Each number is 128 + 24 x the weight over the matrix's rms, rounded and kept within 0 to 255. Layers, rows and columns count from 0. Numbers have three digits each.

# layer 7 MLP down (transposed), 320x128, rms 0.103, rows 90-161, columns 64-127
156119104153124127105155141145112137132116133117152131144135158072125078114131111109119078112127123139167087127111120141147115144148169109143151154090142133144115147168160125133146134122140125
137143137135133110145097125132119131192096110096107081137128099113125097071120125129108110093133065111129101134155155132067134089078107156140128163133079121113111116107160109100162147132103118
127106135129135164137153155134129163118145109115154133086125141158141157129156118096159092163132091155165178119159110127143111141103112134124131098127113126111113133182141114111103132105086139
150136142132128107091137112161120123126114085119112163138097092125129140131117114111113146097109142114132095058141174139111160118139097129097104134074126133138112133143119099116143135135148111
138132181148141119113114164117167121136193156098128101085142150092115126119129169119132112135152111100104102105112072153145108142129126109126121055119131071096126147105154136157142097112113121
163136121131136104120149129105114141185160148149124181138165101113150160137121125139126134180108111113142121120148133091149168148112129138133128122113145094115137149089116124140138191124149137
150125142091137114152135155132124143118141106150159153124118165108170137171135089107073100091174097149132164108142139161113107144132164113155126144100128133140129074146134124107127141103128146
089109109155092138149135102153107151148109198138117130121078164132123094100129112172135149185111107109133135162121133132144094125140092145097128116152182104093107129128103145140102164150124111
132165156107086129135091123154119141107103163160119110109116105128109139156126150108153156138140106164087134139165163122114132110109165108131128155157091131150127133142103126133130145134122118
114129137125109084130124126122130110121106116184151115135127109143121162115141107116104133124117136133115169119129136137166135115126131133148120159135131136128135133112149099142155164133127116
124139150108120135113150154111107076103105135137141139098166141115092174115146123163147122112141087111146136157151150137126098152097107129181107082139128148108064150125173109122113165121130124
127125105129130151127118157132124141114122137190145118118162182144113131149162136132142151114148160135136121146116116149088153141123139124127159126150133142133159148156110127128161155092100124
106103189157135136127089121136109114140113123070134129129136107120117162126118190157158119108130132109188147144131156101123153110144124132161115125165181119134144176137103130108139110106135118
162156101172079099154153147140138143143139106112156092122152139092115128136127162081165125141100088132180153079142146100150104125111079126119145112111135126124110121101165149090146107119149082
139128102132130135185149104115119127129130127187108125166139134178108112119108137139141106114124130117106157147098143122101110136114137078124190141101199153124131129135149180079108123183120146
118143119130158113125150127137165138111141094208137105155126108115128129125074155127142170138120125097094132115116113113116114138125144103153147129111114124172118145123190138110138143149167136
142162142128130146160144167123110173126106141104120117095099122112128144149077178084101120138109073123120120176138113155169133118129114146142138130089100110100091123161105153137138171138125148
140119123083108142101080129158116143116147193136107137119131127156152145108099101137097148118111130119081155149152154133129128163143108118127138122125120130081136127139148148138129126170120122
177137125103099113134112090097144107122124148127157107148112127133092078102102115067123147126113117149145120141118102133090110104107123099129129159149113102099112138097164158123124074062168122
101149116119132084108135118149145116164137060155149118111095116105144152107163152125141122142111151139133128114129163132138112127116129188105131143140107107135152086160111111160162132114168140
151099131123118167160108159153141128141123104108156107107124134134132117117167157119146130122158117141109126112125133116142134103158133147143131118124143127133155065155121136141117098151092150
116127112090118126168142117109134153118135152125115071115100166136122100153143145119156101107123106146130097098160156140160103147136133099150149113146123118124149139102145145115149148101105162
107165104131156090111101123119127128124130128107136077124116095136087135137145149176136154157101097150124098140127175151105140122102153118125102166118081170167107115092112126083116151149138129
129097139138156113142139145129153105091168122144111131092129127118092149136118165129113147165123123122119108124126154165098125136146122161106120117144157161118094090108167084135165149112122133
155133088111138112122152082186100135122100151130131135143131102097151113138117138122106162059124135133106093118164114086091164119128115129128123146164171147142153129100160104108110144140120143
136078123129132156127081127170166106102145104139123176145115131125117175138093110120140089151140140148115156104146105142130160149133094109112101124095115152126116108102159076167117136088155111
127150193101138164099097079141132146135152146122134146125132117148092157098108106123078116117151144113126134139135129158116147118118146175159089138134125118168114128106083158135124147125144113
118113078138149151159171120122122151123113162121125166130102152183088084119113137110145117113105109097134124149122175109132113108126134164120132147130097128143132121113118133095105179148091154
114127114148165147138084148163104142166145094114142131110143119138117138094135112122115151132124128116128114102116140089197140126121116168135119147060141119123133160130089166114149129171084145
165140117095109167093126123191117118097139116129165110174119150107164101074133120130109152118146133113131136154123115148136135138106139114140198115103159118136114125123142148122094123127201116
109129159083113120130134122109128104114169119164137109139106140133154103112120121158098098126143118129149125108151118151126090161100134104152139100158102138072122143114138137148079130146153117
127147099115102159108109151119118127101126131123161116060136087130104150151137129102137117133122124165075100198137150118147138142097129122151146156132109129099148122107113130163152146119119105
130142085150082152139151153157115145171108144166121127080155145143152111125135128109157111118135103162179138157101140122138148144108153160155135154134115113117127155078112098135144143091143126
123142173118124132144106117119110142149121088056119156123152131100164103122158156138094121144117152127115124181095133148170156091129083102142150127148155151142075128135138175083131093179141196
172136135117139113105129089125154140155113141132155127153143169168142087121160153139130170123140069150120102097093113121107096117188125110202147122131113124111165148087132128127122109126117115
100105125130139155131141149100148124138150131153085112115094102154160148160109138118123106123108136114130127162095108126131178105123127126116102139151066183116102131138133116127115141130144146
104088102121159140152160095089115106080104136186101134136086134154129142125123133134104127140137115133104186158157131136139075124148107114155081135126128091105139147091133150171088142163092162
147146166137133119141117131153093138138103147143119155153138114086176129113142163122116126116079129156134102122168127170186145137142120158103107125123127077091126139129122083126148158116117138
150133141103136094106131131129167135097095136089157167150140130114165122132164108095142149135099130130136111088104117142074132096120079168087114148136129123076147129092136102119122096147114106
129113144114137130118173111127141116121164133119131120128156144136125151086077134132102104088130126100125114145126142126151128132107145127098089126147141145146122108139174112150192163126118144
088125145131163146143095145139124136163166163139143158145099105159145081149126096112168119095137132135105159168105125126129150091158142108143176121119133097155130100130104096125069101164129152
095099122140135127085159139134068088139118107141153123082095139140158125114145125144160136112141137151133129082140087134116169125155129129139114154116130114148123074115166099155148144116143158
132125163158118141126132186123100144159135145118129115106120162189122151125148136174116078126110126115160149147133114089110097103088148137099119138085078113094147158128147090145132162118078162
135124111166175163119109096112098118162105134069135174139102084128126089145089134081148136178102130176140116086136125134120142108122159149128149102136141149107083130072130101178105107119090111
148114124131106164102132112092117141096144146160121113137122162118110131074127108114113106125154139141119145131167137087130091144120121137135120117141165114111119159142155086173088139170142128
115167129111163095125146150142160155095134106168100145110161110132144121132132161117164154128092155082158157101117147169154131122109149094127123084143078121134092138135135186110126130101099143
143123152145105131143109127139122134133123093103113142147155101127147126138134131111121127126158104101140131105165109148120120082118138098187156077124117128123107169088082135138136106089127107
120094140148138133109116129125186127153078137094138154149133105117140127090120118084118083116125110105131104136144150170110108108153095119105166127136133124148137159115139105123152119113124114
135096105160128105168135118134125147126127112156119163150084155146085131193111137157155176132128111115120118138099103082100094153141119127107105134126115161123153093144148145104109136160140135
107133150105116139116063161135129142175139105097135122094113126140172098133142183133135126112118118152115142100120109099154137114132132130114108097106141116155117112138089118099126097065135171
128169141166155109167164135112133137119083152162123115126165162209149139148122163165150158145104112145145139134168126110124105137135137126135162126131142109131096194104132099103126145095114133
099086106127135128139121109104116193104170076135120135102125121146136106124137138154116125125158128144144114111129169136178156115128133132141150140132121130133098127121087118091133118138146075
090138119121157087119128102142098102091126115103092134123072165141132134161158153125135128112144095116129143100091114131100102133114138154173129077108143137128147153173105140171155050152089083
064186132100123095130103129123146153139110129185115129116107144086119165132110118135133150093164113126077154127123118128096134190159144166139137157130144129122122103162113077144117139080114133
118128086145113135114128143142125139126134163147127150148147136127155124114123110072144124091131112125123134198129110159150125111121128128092151107090152128154124095112117153110137173105117131
138134178168121170161131114128142117132151085127133151128119096147098174135102123150132114124122125157168102077172156123136101112133122146141128129086166114146156135137139067167085082161165143
144119153134139117103144138146122161130134183200083132141124156169140082115139112142127129094130107116113149127117141137121115191113093115168171106129149119130071128157084151185120106168150145
142099135133154172105123140165123129120146155071162159134118097142130086090107110178172096134113138124174139131154091109129123149147130132129121132113145124142121163136144145113124164146084149
099111141111107088130142118126158072101118061120162107138124148149141105085133125161123157150174148121108129123138115134118123114151145131134113172081130163122138122113147122143117097142114120
106121131095117138127136138154154203121113113124143180104116151103152147109075138145114157087138158152149167133100141122141113129088163135156125124085075147113132122115053145113149158080088123
118159112124154104133140155132196120137160095137131166157121107114132160144162143111136132119071159081066150114126120153101123090143140161147135110095130117118136104126153124183100103092114163
157138115125113115153181141140140120117153160159122119118151120121113160147093162139083111143130104129120151190152126132140143126131135127080105120154132123108150093136107099129172137142126154
113130149126128127157157133127151120137118151160153140135147155143119182123133160132128091121106143118133089133111102133109127125097108125100131172110087116113120124116134139097183162113100146
147098101142080108136099104108140161178125137056105122114125103139175091103129155118084145066129167107148131207126133079136127138113094153137119126114156154157116167154119167119111150125085144
157119131131132107165140114096146109096138206118141116106111063133118137153091118112119171143154118132110109117126119124099154129138115105109122130097103124171121123096130103093157130118111157
136101117177136106171139197131133116138120180129120141116127107125128067168092125143158080132135107144151134167114125135103125183131082126113141121083137134096139161099134130075150094116132092
118156118128116133141097123072167172131099123137108105133096150148135132113113125097128102116130142150121107173122168154163157118105108136092171135137092159126127101103135130144129145148127150
139151154129129162132090148158114125154145126146101166134101134155127091128165125132184130173146093161131164137115135129135089131138092125117152151137129131154112100141148095113096157128119184
124090156121126115150167098161116143127126138122140126105129097124122103103152155121150126163144157148120158120119141115154181089111136122131137166093127119088140130125158120136123116147158175
109093124154141120141117132133123151143140123080141076154146146120105185173135122095105202131143117142152137119121104097128145117157105120144114106147101131140121111109136152093141103088166140
148164153134074140120150150133176114121147140163112151104193145128132127135112132108144161126095131116124121106125148131099178139138144116132150132127104136115134082140148104111136123130106159
122160136117129138146108157112105155109193141087126108102131096151171148109113138103136115164118170122121147116135105137157153102093160165137085162127148139130132123129128100143125159175130084
# layer 7 MLP gate, 320x128, rms 0.118, rows 91-161, columns 64-127
158119136141109130119164125116121128154108126114101153136137105123135124132108144113140122144102098141130112136116139140106127132124108145082140156164041148101118101094132126115133137098162113
123129107142140161132121136133136149103119122111119128106115126110077157127137137152096120143129124139123094115118134134094145132147104134133119116117123113084147056144154137123089153173126134
137128150178115088157134166149104112129152135182134147150153082095123171122103133102136153102137145127109132127112195143122184125120155148131124151126145156127132115099086125163157098148135163
101097110113136128114120145121065135141126134154147122124119163182169131130147110104053104121144113107115137148142161110100135083136153083137129125133109124150119180161133092113142157094116144
134137162121078109111135118161125127122129132123069148120147141139118116126149144121123166090139088073090154143139142195126139167152121118121172108123163116108120140122117124144139140151131165
117095099134093126123110134138134100123164142123101126143157107121128165152124121125148148174142123113143146141127127140135148107131124168154135052168122129114131154077126122135129136099152117
118122107136111113145164145123100157122214155126085111110125094147152141099137114119145148161121085085119106125116117137090102140150119099128138144159122136114116136118122129159182147116102135
094108104106106098126152108120123095155142167174130103103170136144145153120160132144113135113117130099127144118141127149095165181137142128143150102161132124109158113045148164104140151130115130
139113092124141129125127125098161160119150167148132152086163143133096144129132068136140122127115140145107096160114153117096121128118137151138112120120146104105134124101114134114123118072099108
123151095106147140104108135101122123098116127130143135107157101157098122169120113152134144145119123121126104134139106111125107169111128145124092081158161108178075120145159129122123119124135138
144121113168163149125146119130072101097130110132121132118222156140123166147137144125159143100164134149153103122109146151086119161148159108119144102178122123098161158130069155137116138066073145
120119123121155127104082147164147138148137129101113140135142105138091165153139114173146090127132119115168085168123133115101155119127088166163094155184094150096133130131115120084173134122185120
142082117124118130108122146112142141121108148109140101140137145114057140155172114138129112134125131143155117132142143104126121107121121121133111115145102156116093167084130135143161094117122118
157137122135117125140152122130133136099127142162120104145150100168113113146133123142139119152144099108122139090114186106114082156123159102185137147141142129128118125152126141114110119170127115
089107075112095128129139120156120133102144093130154119143140118131101136150174112123107145120140157146124089132094152116103127208143106161139146101156134155119114125135109111131118139137155123
122132097150159160108106124103123140114121126113161137131152122121114180134143101157119105100122153115116099085104131076108134137124139153130106093156140126099182132137122150138152109110143111
093098085115143122111158160136143132154139126169148133084160143172138109147156141123141124108120143122105122134093100125124113147145142112163145141135147128095115157109132115118138115106139120
152139148140130136155122157135150142109128140137152158155157159155167211148113140166093113130174144119114119130117123090121143127107113159114106105169129115155127082146116099137116189144095098
172086111128161162125096137111129091142091107146138132109116132138114125173110079039115170138116104127111097128124130128140127105139098125071127113157133093086137102164146138115153150099157141
148144116096114130168144126082142135106138120132162148105167117112115126110106109132186135129156148123107111132103128134126127138098135124155117073141152085131136099141139131120126117111093162
127125128141121154166167124115134158142141153127130139134133105081157115128148127120132117116162129164086149140172116111160101115147114123135152121166143160143127167096105143145173125123132136
094101128148150134129147162091146113141158111128110129120109110126121135148125115125173146157156133128145108145153125142085118141104134111124125125092141136146093132135087127112125105123124127
068160147119083135151146164119159165119129146124110168108124089124069128115139121088145147111147163107118113129095130203106129119120114127133100109128147146119106114082117127143132167118133150
136127163143095164166107165108127170108122121139097151135158109163081124141155088113113112142134107097139141135135116139151115134103135130095124071168137163125155092076079109123170159123128129
116137120098104141116139114123081154147161146123138112166111098124123130133129141127149137105110082044122099135135121128105128115133142141150133113123116133133153132175112148132123141127129102
109121138151103115141107116111169115087141132170107099149124132116135113179141091127166127144120135163113126106107142110122125159133117118134172103134140143097121115155143134132121098156113161
093155129111143111112125119068175133148129135131129180126148131157105130159183106111145162171117103129107162158044164129125122122141130126137135179116130077095137187127121157059148136097118148
173113095109128133168145121099110139122143172116112167161139129140126135092124099164089134097133045178136124174155099148088139154098131093128152071149113097122148121122116132133163160123147141
144092123108111164103139137124167126120171159115094146120131139143140154117110137119128142106127178075104127122142120140123117149137130133124158145134144129101108114086092165123137164142157154
177116109093106131183115150130132158123092131139131105090148151111124138077112101130156135118147107093109113139127147136109168137146157163072107157100151130121106153092125104116133123110151125
136135129127157096154082135090122135085130142137152121102131144126117167146133091145157115145141124107146119117072148124136150140149135155088161124139092086104129178142111152144135123092155153
078112103109123093138080129136114134144099135132101103101123119106134144156138146141152121164114139095111116122090129119119133096148153145127116139122131149141142143155155108182113157105120150
161084121132135148173156120126115157159144182130103123172151092083122082136135125097087172112083122128110158153116150142110157117163084094116146151119176108074134059087098130132172153174129157
095146119151150133126095144130122120075116111116090180163102102095146158135134118149161149133124104111114099147110174168119126111170137107120131136113089102133072133125158099089107116121137115
105155125160123121140154136131155103081115140114137150141154151150090117140150116092143122097118119161102117156159132059134131126102133116128107123145112100124116115167147137164131127132122126
165143140122139129130132118120162146166159136115122148138137135110083167136149136121123153136118148101096082137177118121135152119107112106157134082139131138135165110135128122120116117155180119
142094079108140102111135163111167129128111142122116187137121114161063108143158069136145139158127106133138097122114126093114109141114106124144118122107096146111098140106098170143103124135117127
122101138111109115162143114100109118167138132158133133128121142084122115105121085160091145073153121124120122144115092130064153152095106098111092138140150140137064108089130122138154145094121137
143111128126147136144111137157125111109127120132128147143152123143065133160144083129137133131113164134075187144108129121162152133131116144098152116161137141143106140130128129164142130140125150
112162099136126110135151109137136105080142119122153125165158137130130126173100123109156126148185100139159092116143162163099119182136068188150073098132130127136069130143120096089099176124150105
142120131094177118177147127100114092118150152171117131138100129142120148108156096140148153152111153099097122137105101171137161161101101111097125119100099098125104097132156128129171135112109144
156169143120136134128148162146110150130147121148142137154109074085091104151134122166141160129145105158148146114114161100074151168153119080127121104163114140125115118133114142054128091128166107
130172076156129168091128115093128107065134112127065142123106114103073164110088144160184134101123136163157102172128157102168116155165109102131146110143142097109130147145143111138101138126153111
113125100130151079130130121109108175112148122144082148155138133088115103200140119153123162147137129105125148143130171081134110135142124109117106152121120127110114151137133118119118111130135113
115134152079140089107145114153131100102130100157108115139122152077137099134166147183124126107157110129176134164082159108114155143140096113157181122124135074091105119144124158150148139119143102
152116124103146153126153156067136152136134138132085150134123180076093124128146141120148112114109138172130110152107139167135161145123155149120130110142161107117124121085138102127137137124119155
135112113134130102139114108139142134147166126131153139128087107146107137124129146074132146116120116092141128118126202154085138130153167167083129133131123169115117081125102087138130134148143128
142149149137121147105157133073104150148126172147151099119147031156078155132129138070178152164138110103126107127141142133151181127114109138132152107124133132169116098134107173106158103116125112
104149113154114133120086132121140143116127120150106113088116136132147118135129110145118110111129130162114134166093108131131123120122136167158153080129167107120161105168127094102105097138118158
152098122136116129108119163111099115131123110132121085142123105123098127153161148088103130098155120110125087110128113150116152107129110154139097118119143115129139135153113131123131118120128133
113122100163157142115071160168095133153135129135116112098095119173133114142130135163123121137094115159105132124125125102149117114163074118099144090157174161093158093141143101130152148122133155
112075104124159083129135100141127178079143130141076111159138132098092095119150135142146117119133131108115122144134113124062107129148144105099167104125133140124138142090102095105189132136153092
161174129122116161119120125117107141129064131120077154142132151086134165105144140118145119118128142098147109149160139152153147121071118166125132121160106140133117120097109148179114115105131138
160103078131141144107121148142066137129103124121103109121159128152097146114119078127153135184100097141137123122129118131116112065128119111146177112149123112125114146098144061116131127068102134
098146125059110058125151167157118107130140117143129129152151144118141100129154141114110154099128075133120141159113136119117144153074103094145116080159144111129129086138111160115147121118112123
082088108133144166127118164127101116078147126142134117135151120118122168149090101158127066168125117125127059151169117089087096132116142142102208083129141107133114109128145110098136154099119138
101134080099180112145128100136142164158134151116125169178132099139094091117161098114122116137120118135110119145152117149120135105144137115136125148134083120141110133142140100126140167097077136
135083121145130092137104174093106139106103163104138153147105131106112134134150075061131115145114126136110140137116112101142099125185159125118170106165130133167129112129168114122139121125124125
162123184132132136098108140168130125127104138134101142158136147158086129138166067144093104113139119126119124154109141137111176105116128137124105071127113156101117117148083106131210180127138132
106139145085071106140143160108135171157150146121123125145138096138125149136137134181120181170130108123138142137097102130112140214098155131107105132130101094143132123106089146125147155143120146
089117116137134180137124153105127109133131109116076141118111146132157122132149146136132165151135088135130125156142134121141072128130126145108109110140107072149076137188119139058070148122152096
104162160106151114091095124137114098149120148125160141140117073129142127142112096141133140130100127126136120132130167145111141121124116136159135131152128107107123136134127190152125123125128086
130072125129105134123113184132125157149146118169108161126135104184124140173110119161102124122140115124119142147127151142112118097126119103137150122148097133147148120109061147150160162099078097
156148124140091132140156125108122092084132141186158142100102115149161146128137145108063111119142134099115079141105105117116172117156117085161149156163152142125121086122084149056175133133116209
088158101144107181142109145155149116127156171116118173138122115167080098138087137114114150124125143114144098137150134137070112158096142115156129127161145112128125119158155104122126105127074083
123108118160144174145119093141136140158100125149112135119105106131122155099105119132152131125114172105145128127150138153065158098110144134147179115150098105126129146099103106153111190121136127
102158090085127148122124112118172079120133153129110089123131124130143139151133143097163101162122140089144090140123139141140115151139136133111168114148147130147141137116104132111101136131129128
175115127140113153154139136096127118108118169113122126146139149117106162151108119098131115102157135103147102149143129130116168142080109120150071112130106116136130116125123201137091133140105128
126135129179148131159098189134128050124130148130096167140182100109113145153125089103139128142138175149134132127145187152159129135126132080109138122135134117117118127170115140118132105124155093
170170121121143110137099118103157105108146095164157163089146105125135141182144122117094168091118104147148125119130120145128118126117105171145139085147165135140119118101167087092101142125163109
117100162121098116135111146100164156136150140144075133107145130110096173099129128110122141124120152154140114113125104168081122135139113111111082123157136126107137142100133149088147131128145167
# layer 7 MLP up, 320x128, rms 0.107, rows 91-161, columns 64-127
098149120089131127157170127073172122069181144151176160117156117148105156177136128113178173144123166171135120122113124152152139161127145116106119121085131094134137129164082100104129130148113122
145145127110122155141141116143154104112126162118134132153154126126146115159128087131123160104124196119102113112172128148100136105143154130112117128109114146107183109095162159130125109103138154
096107140137140152137140176103101149101128138110154121096176093169103130128160137124147118157112130111159135172133096105111055104104137127127115105155120134124144123164140128147144126157075149
103154186081161143158133147099132146157142125119167108104139100118109115143121128131122102122135120132118106085122107171138140091129154113146124121135062146113124120136136107121107120125102161
149167116122165129154131135131187128143141117142164109137131095109127141125179116158129133129145103146143104123158188105128098151134172079135132109131144098118128104186111150121140075106112101
120105110151071107114103153172160108172140111153155105090121109162108146116116155121145145147151143130144148116108114158181165116119152169131137129158131113173091156098097129149146125164126113
110097089092131116117116152120133154107182114130133136085140094176103130132138105083163143143134137118107153136097123104125110127161139136156136166100113176095128124145096118155111171114110164
133120157158120097132165121115115174122150127127128144142136165086106146142115104108156152160134137120187171123122111118106152104129162121151109082155177138185153113138137112143128132134175114
112133161145109139126135149122118097139136119125144142172117097116151109127125148127101140118117116115120127112149122100140141119155101134106166147120144128130109162105128125124122130147169116
102137098100132186056124061187133136169121106098122143143122116162175087092115076111142139124068131128108146119110088126133131113114124117096130134158184115138145178119102123130150146108158139
145167132098111134111142105120119143150157164135163138110043114082146156134113147161090118135116120118116154182121125149148117125124107170152073156094141109140142103139113126158130158170174134
139150139091135176149125147178129145111104157112145115106140145151096137162102133134144130135114152164132113126121105117141145132130115143141118147143111138132171140136128139142112098141149113
119101138132116119118069154136129134115067165141089148160129142160115133139119086151124119137172144134117086145154103110148151125187141122129153051171192116044152120125139130153122143109144166
120105145121147103130123153123157088109160104109142143080096167105160140088110160134148132117138149133161100148130127139159091146109125136123145129100126108111132108135163136120088100107114146
116113127130095178145107120167124147145093121133108102106148134139093123166166145152119117126112130111116148139078172152142153107129136152116120176148170096111169113123107126102132139134106146
087138118132128137124116074121128096127146117129134114141165114188112085138139100133136161156162192089130153077127096095107130168093098145129134105142170150152151135121125141126141116091106123
159125161118137180106115151089176155111144166120124142087123127123153178115142135116117142131125130155099144111165141133135103138137115142150142164141135166081118124124147114166088114136135127
124083144172116132157146147111117143108138124126131125119128108121144116133092107134093146074106096149088108107168104120164129139146141137171133115108103118139115116133109114136090115136154134
071132132148117126132130100139144113117122116106149127101184131087145151168110112121133105136125159123134133130148087178162088143111127107163157143160165111120164110086126078139102090146121127
127174138110169156138152166109147130097098086149114139100151150162136109135092109161148136096120121129143132117102134152132083143119109132149089076147118125152116088166115128147128104135092158
107114131133116169117129151090102099151142132143089138153145135146133112152086170093147113128155098174163107142130151115121113087141101154135161126162122150151087107112136130149143135151110124
172124096131092138128136125125106102106079130122143138159140160149119152072129107103135122093101148110161139126106158124095171090121116125080141146116135095130146118166103141180148128115128110
151133127118112105108110102095151147175091165130149089142126155124185146129144142159131163074097098164108110102116150087158137124149136166127170154109099123130167120149112168158087112157129102
108141146118139117112103157158118090144164119124104120149123124136171122140106173134099136134203190122126114141162182118109131131117098139127116145135104085128102141154145133137132111116145094
150139129133103133143080128138133147161123111122174089144139114138095104134106111104110120137150142156130127114144125155095130102149127157074144138161122129103116131133068093130129102108130108
166121161134158093142131136115125153139112080148135132121116140156146125117153156160078106137154109118110093126111099109114137115158077138152100102121116118154144118109127150102157141136135129
154121113153139137172157100135116153098142129134093119115108103150166121136126140140108123109114148069117131112121141177141164135103135097098140116138081118134090103094147104183137130134097144
161142113132167164112088157130143105137127157107089145123124114116142140145146137137150148093144162096134126145116159126138088144163117122110163142114128141135075133101146134137157111106142143
131099129090135129123157168129098108125123130184098075067091131150116135142123166143109169172139132132147105136157122116128130096131114136160147113134137104119126142091121128142109149114126072
173106143166126113113101127115118138165132142112162132130121123142080091156140094085136195143136147122120128141150133134137148129107128114139136131190150150134116102141103098142137113138125156
131129125165121148118174133157137135126109096158137167151108135144092130108103098135147091179106152149156143130120131142096127112111153131189138118150169123130168131128149116113145135181105109
128118073149164118137142157117111100080126119119166153159111123152126128098150119113104120146150115131120119115177089106138134119136115090161111136109153133136126108108152118137104101125114070
117146132063153145123131062122144114130188140158071135177115147129149122134116133105139157124168090076133098147136111176118127117119122132084089118089122090135155109143126144168120144135133113
131109105109179138145101141128136124129114158126148109145150137084125171165155140147134127116080153096084152125087146136118151135160124091085114150132125147106171134134142158106114162145109126
120160136111164130141104136112158136149138142133108110148119098126130135141141104157117121126145144087117155134090135124135162138141146143109114158137151183130067127106116134128135099153173134
162175160129130136144081114123139159135156145102135160107136137083107150160110146132182179123105157138118089129107128132176168145083154143103122081133127123126157132118129119119152125098188066
133135132144095143113127137144133130176160112141135129135118106109129166084141130106141110122108110103061099136129107120132137148110120106133157208111125129150125124144104142077147135122161104
095166113119105137107109105154142139124143139111127137128146134144113142139153153064136145097099115151122114119151145112161098116149131136137121124089147096158147097114111110160145117121157129
120115160123109116136109141126099132169167087159138110073099122118144128159102113169125169169134125173135129134128178118119084140145107087134126155145142114125109117097135151110157166122138146
124116146137043096125153129113128120098134123150146122144130099082160132126113149159124102147149119130160150108182118201058125131151118190142089115134159126116155105110125154134163103109078141
120131150109170159130132112127114114102133108127065095130096148126121128130176077126126140150154187157144127135127125125154091110116152128142130144129128118111142141117124143141125120084115141
182131110151135133136084129081106115087081107116125106094099086123092128113127099087146143158063150093128122125126126094138142176118104127129134089098137123140127112141095090147106119132151114
128132132131138076100121131117180101136123160132088129172171130121100104101178100121102155123117162108128125128160138167111136117140097187112107142137114139101141131150121154156124151131160102
107131084117076117110151129099136132157130067124122140137107141125127150146150104122110151154134134118147141135209122125133100091115117139132083143092130129160131124118179093141102098125129117
134105092145120161114081104123125155118146130116139103127142136159099110125133068088131158120120118121107104103121107119157148109168122141103080100134139133137154147135117113129103107109129153
152104108134119119163075129129098132145115119135139123112157146126132121167146136101157131124114146103136143134111113107145140078170171097124135148155150130115102141104125119141120169115113142
148173144134090115128138141124130134116151112163115168128143134143135148149129147181136179145133153191107139119104087113165137128106141140177099152127103112104104127121097192105130108123148140
153151144134105117132122122155140059125118121095131117148176147141168136143144127101085108106113169146155107107148103158153141105110129163142138114117158156106120112103151095148094145163115126
140138173088146117112106137138124121170151121153121120131135139159132082128179113099144145090078116107114160119118101129146125154161120116134139102153126148115152122137083165136141138104119166
114120131093110134125120147160112095114130126105155150135124111080098156127140115118116076148158147110097131103121151152154166179133163153104081128146156108124115106148106157124128128136112122
077133123085096108140198116138141111149128111126086152157122137097119122122139109122130130125125139139130164149144104086139154105136135149151117154161149171145134140113151120138121123110142116
118054131139150146130081117124120141111149109149109119161124160132157127122142146152115124183188096144149116138117111087104120123149187188116145109111102122113151105128161119057097149138135176
115094158148109105145146140136129100169122138124130112126123158146083103131126144163097114092140128082146155151135167148123197137126144095107138129063133112129155124119135114135141107147117097
127104127125123131129156128132111101094139092151084154158127116165135140086135131107101143133099155113090116127155136107109118119132092122081145149116120139157100088153153147123107120151138110
094165128091126118124134162145102121106122052117141091131146140129131103141131172146133167129135116134183135117109131135102109103117116107137119104139111124102121124116123140127113113174125153
157126103139144119106139137148134126145113121136132091159121141182153113122144109124134126159124089136137165123147130079142159140117157132109093104115130124099141125148133109107158204066127092
097141144107146098113144102137111133118143133139108159149128117184136110163129141119160131130072151101131171144080150106095100161089151169116128105097121132146103110136163124116150128143089155
149133125089103123150134146086174150113132084123119122123165117153099101160085105117134140130131143159154134135123146113132153128143110109119102140141148103127140125111132119164153122116130131
153139126120113120124151096116136094125118093112136083150147125143168133188151134111136125108170127130140143150114102130134168152165106145105129186124162082123114125118163109110157091145146164
129124140151147137096134109113165163127143131159130098130114108119090120099172151126136133106167095143135119085166132129128138115122156141122120132156150137151116122126140131134148151126124108
136182137126056111139108132137081106139121146136143161145137109183110099118121112138119127127113136156147107144118146121161109118092138091108135130091131137128117113121156108167136103103130163
124105125117098117150140117119091137095144130137084122143105108101112114119139179116119121135092089146159148161118160114125158137142138146112106122132114114174130133091134126084156157129125138
143125127147176129134137111147125118162104118101056159094130165139138097090123133113084164128110130104131145134114112145121158100112092140121121094090121123120139145112126105071165161117152142
072141120121197133115110106113163161170162126129120159139136143085108150128132159158184137150094118106155137120115147141142083116105134133140128110083131098115143118132192139122120126104176096
132152132110132109146105086151133158137087124149186119109129097102093129123113121117146101101126123129136144132097054104101121118153173108111110152156113115129119161166156123131105128148117124
135177138124142077130167117134145103080135125130157171148134132109093125146150143123115127134145103098117140120137117052153090122117082153125131118099109125143111119137109157145131110147111106
068131158116167121141153106104176098157150148141064123128130139173145105144169125118113122110146129150123171124104120138123149106137111158148151106112168145156089106149140107188143125126131081
107123129143150108120145103113166154145146133133100147142166164113118115081119137119116103103117132131151109114136161109119127126141125132105118097122132169143128137159097106145109097147129112
113109088158118140106151124109121141124094111117123175140104118144125092074126104141127136100132109124113129151111128099168151097126161075151114090170142123107127129108131116128120124155115103
109121131123158092170108096154109117147118115115103123118122119098122126123098147158147103155122188099122154167115099173116093105162125133112117141122105120114120093143106140140125130141137106
149104148118192110121131136158154091142111102162118130162132154105095076165147159123141109089131112132096131125148185109115082152161118136106165131111107136145089103129138123113067117094124128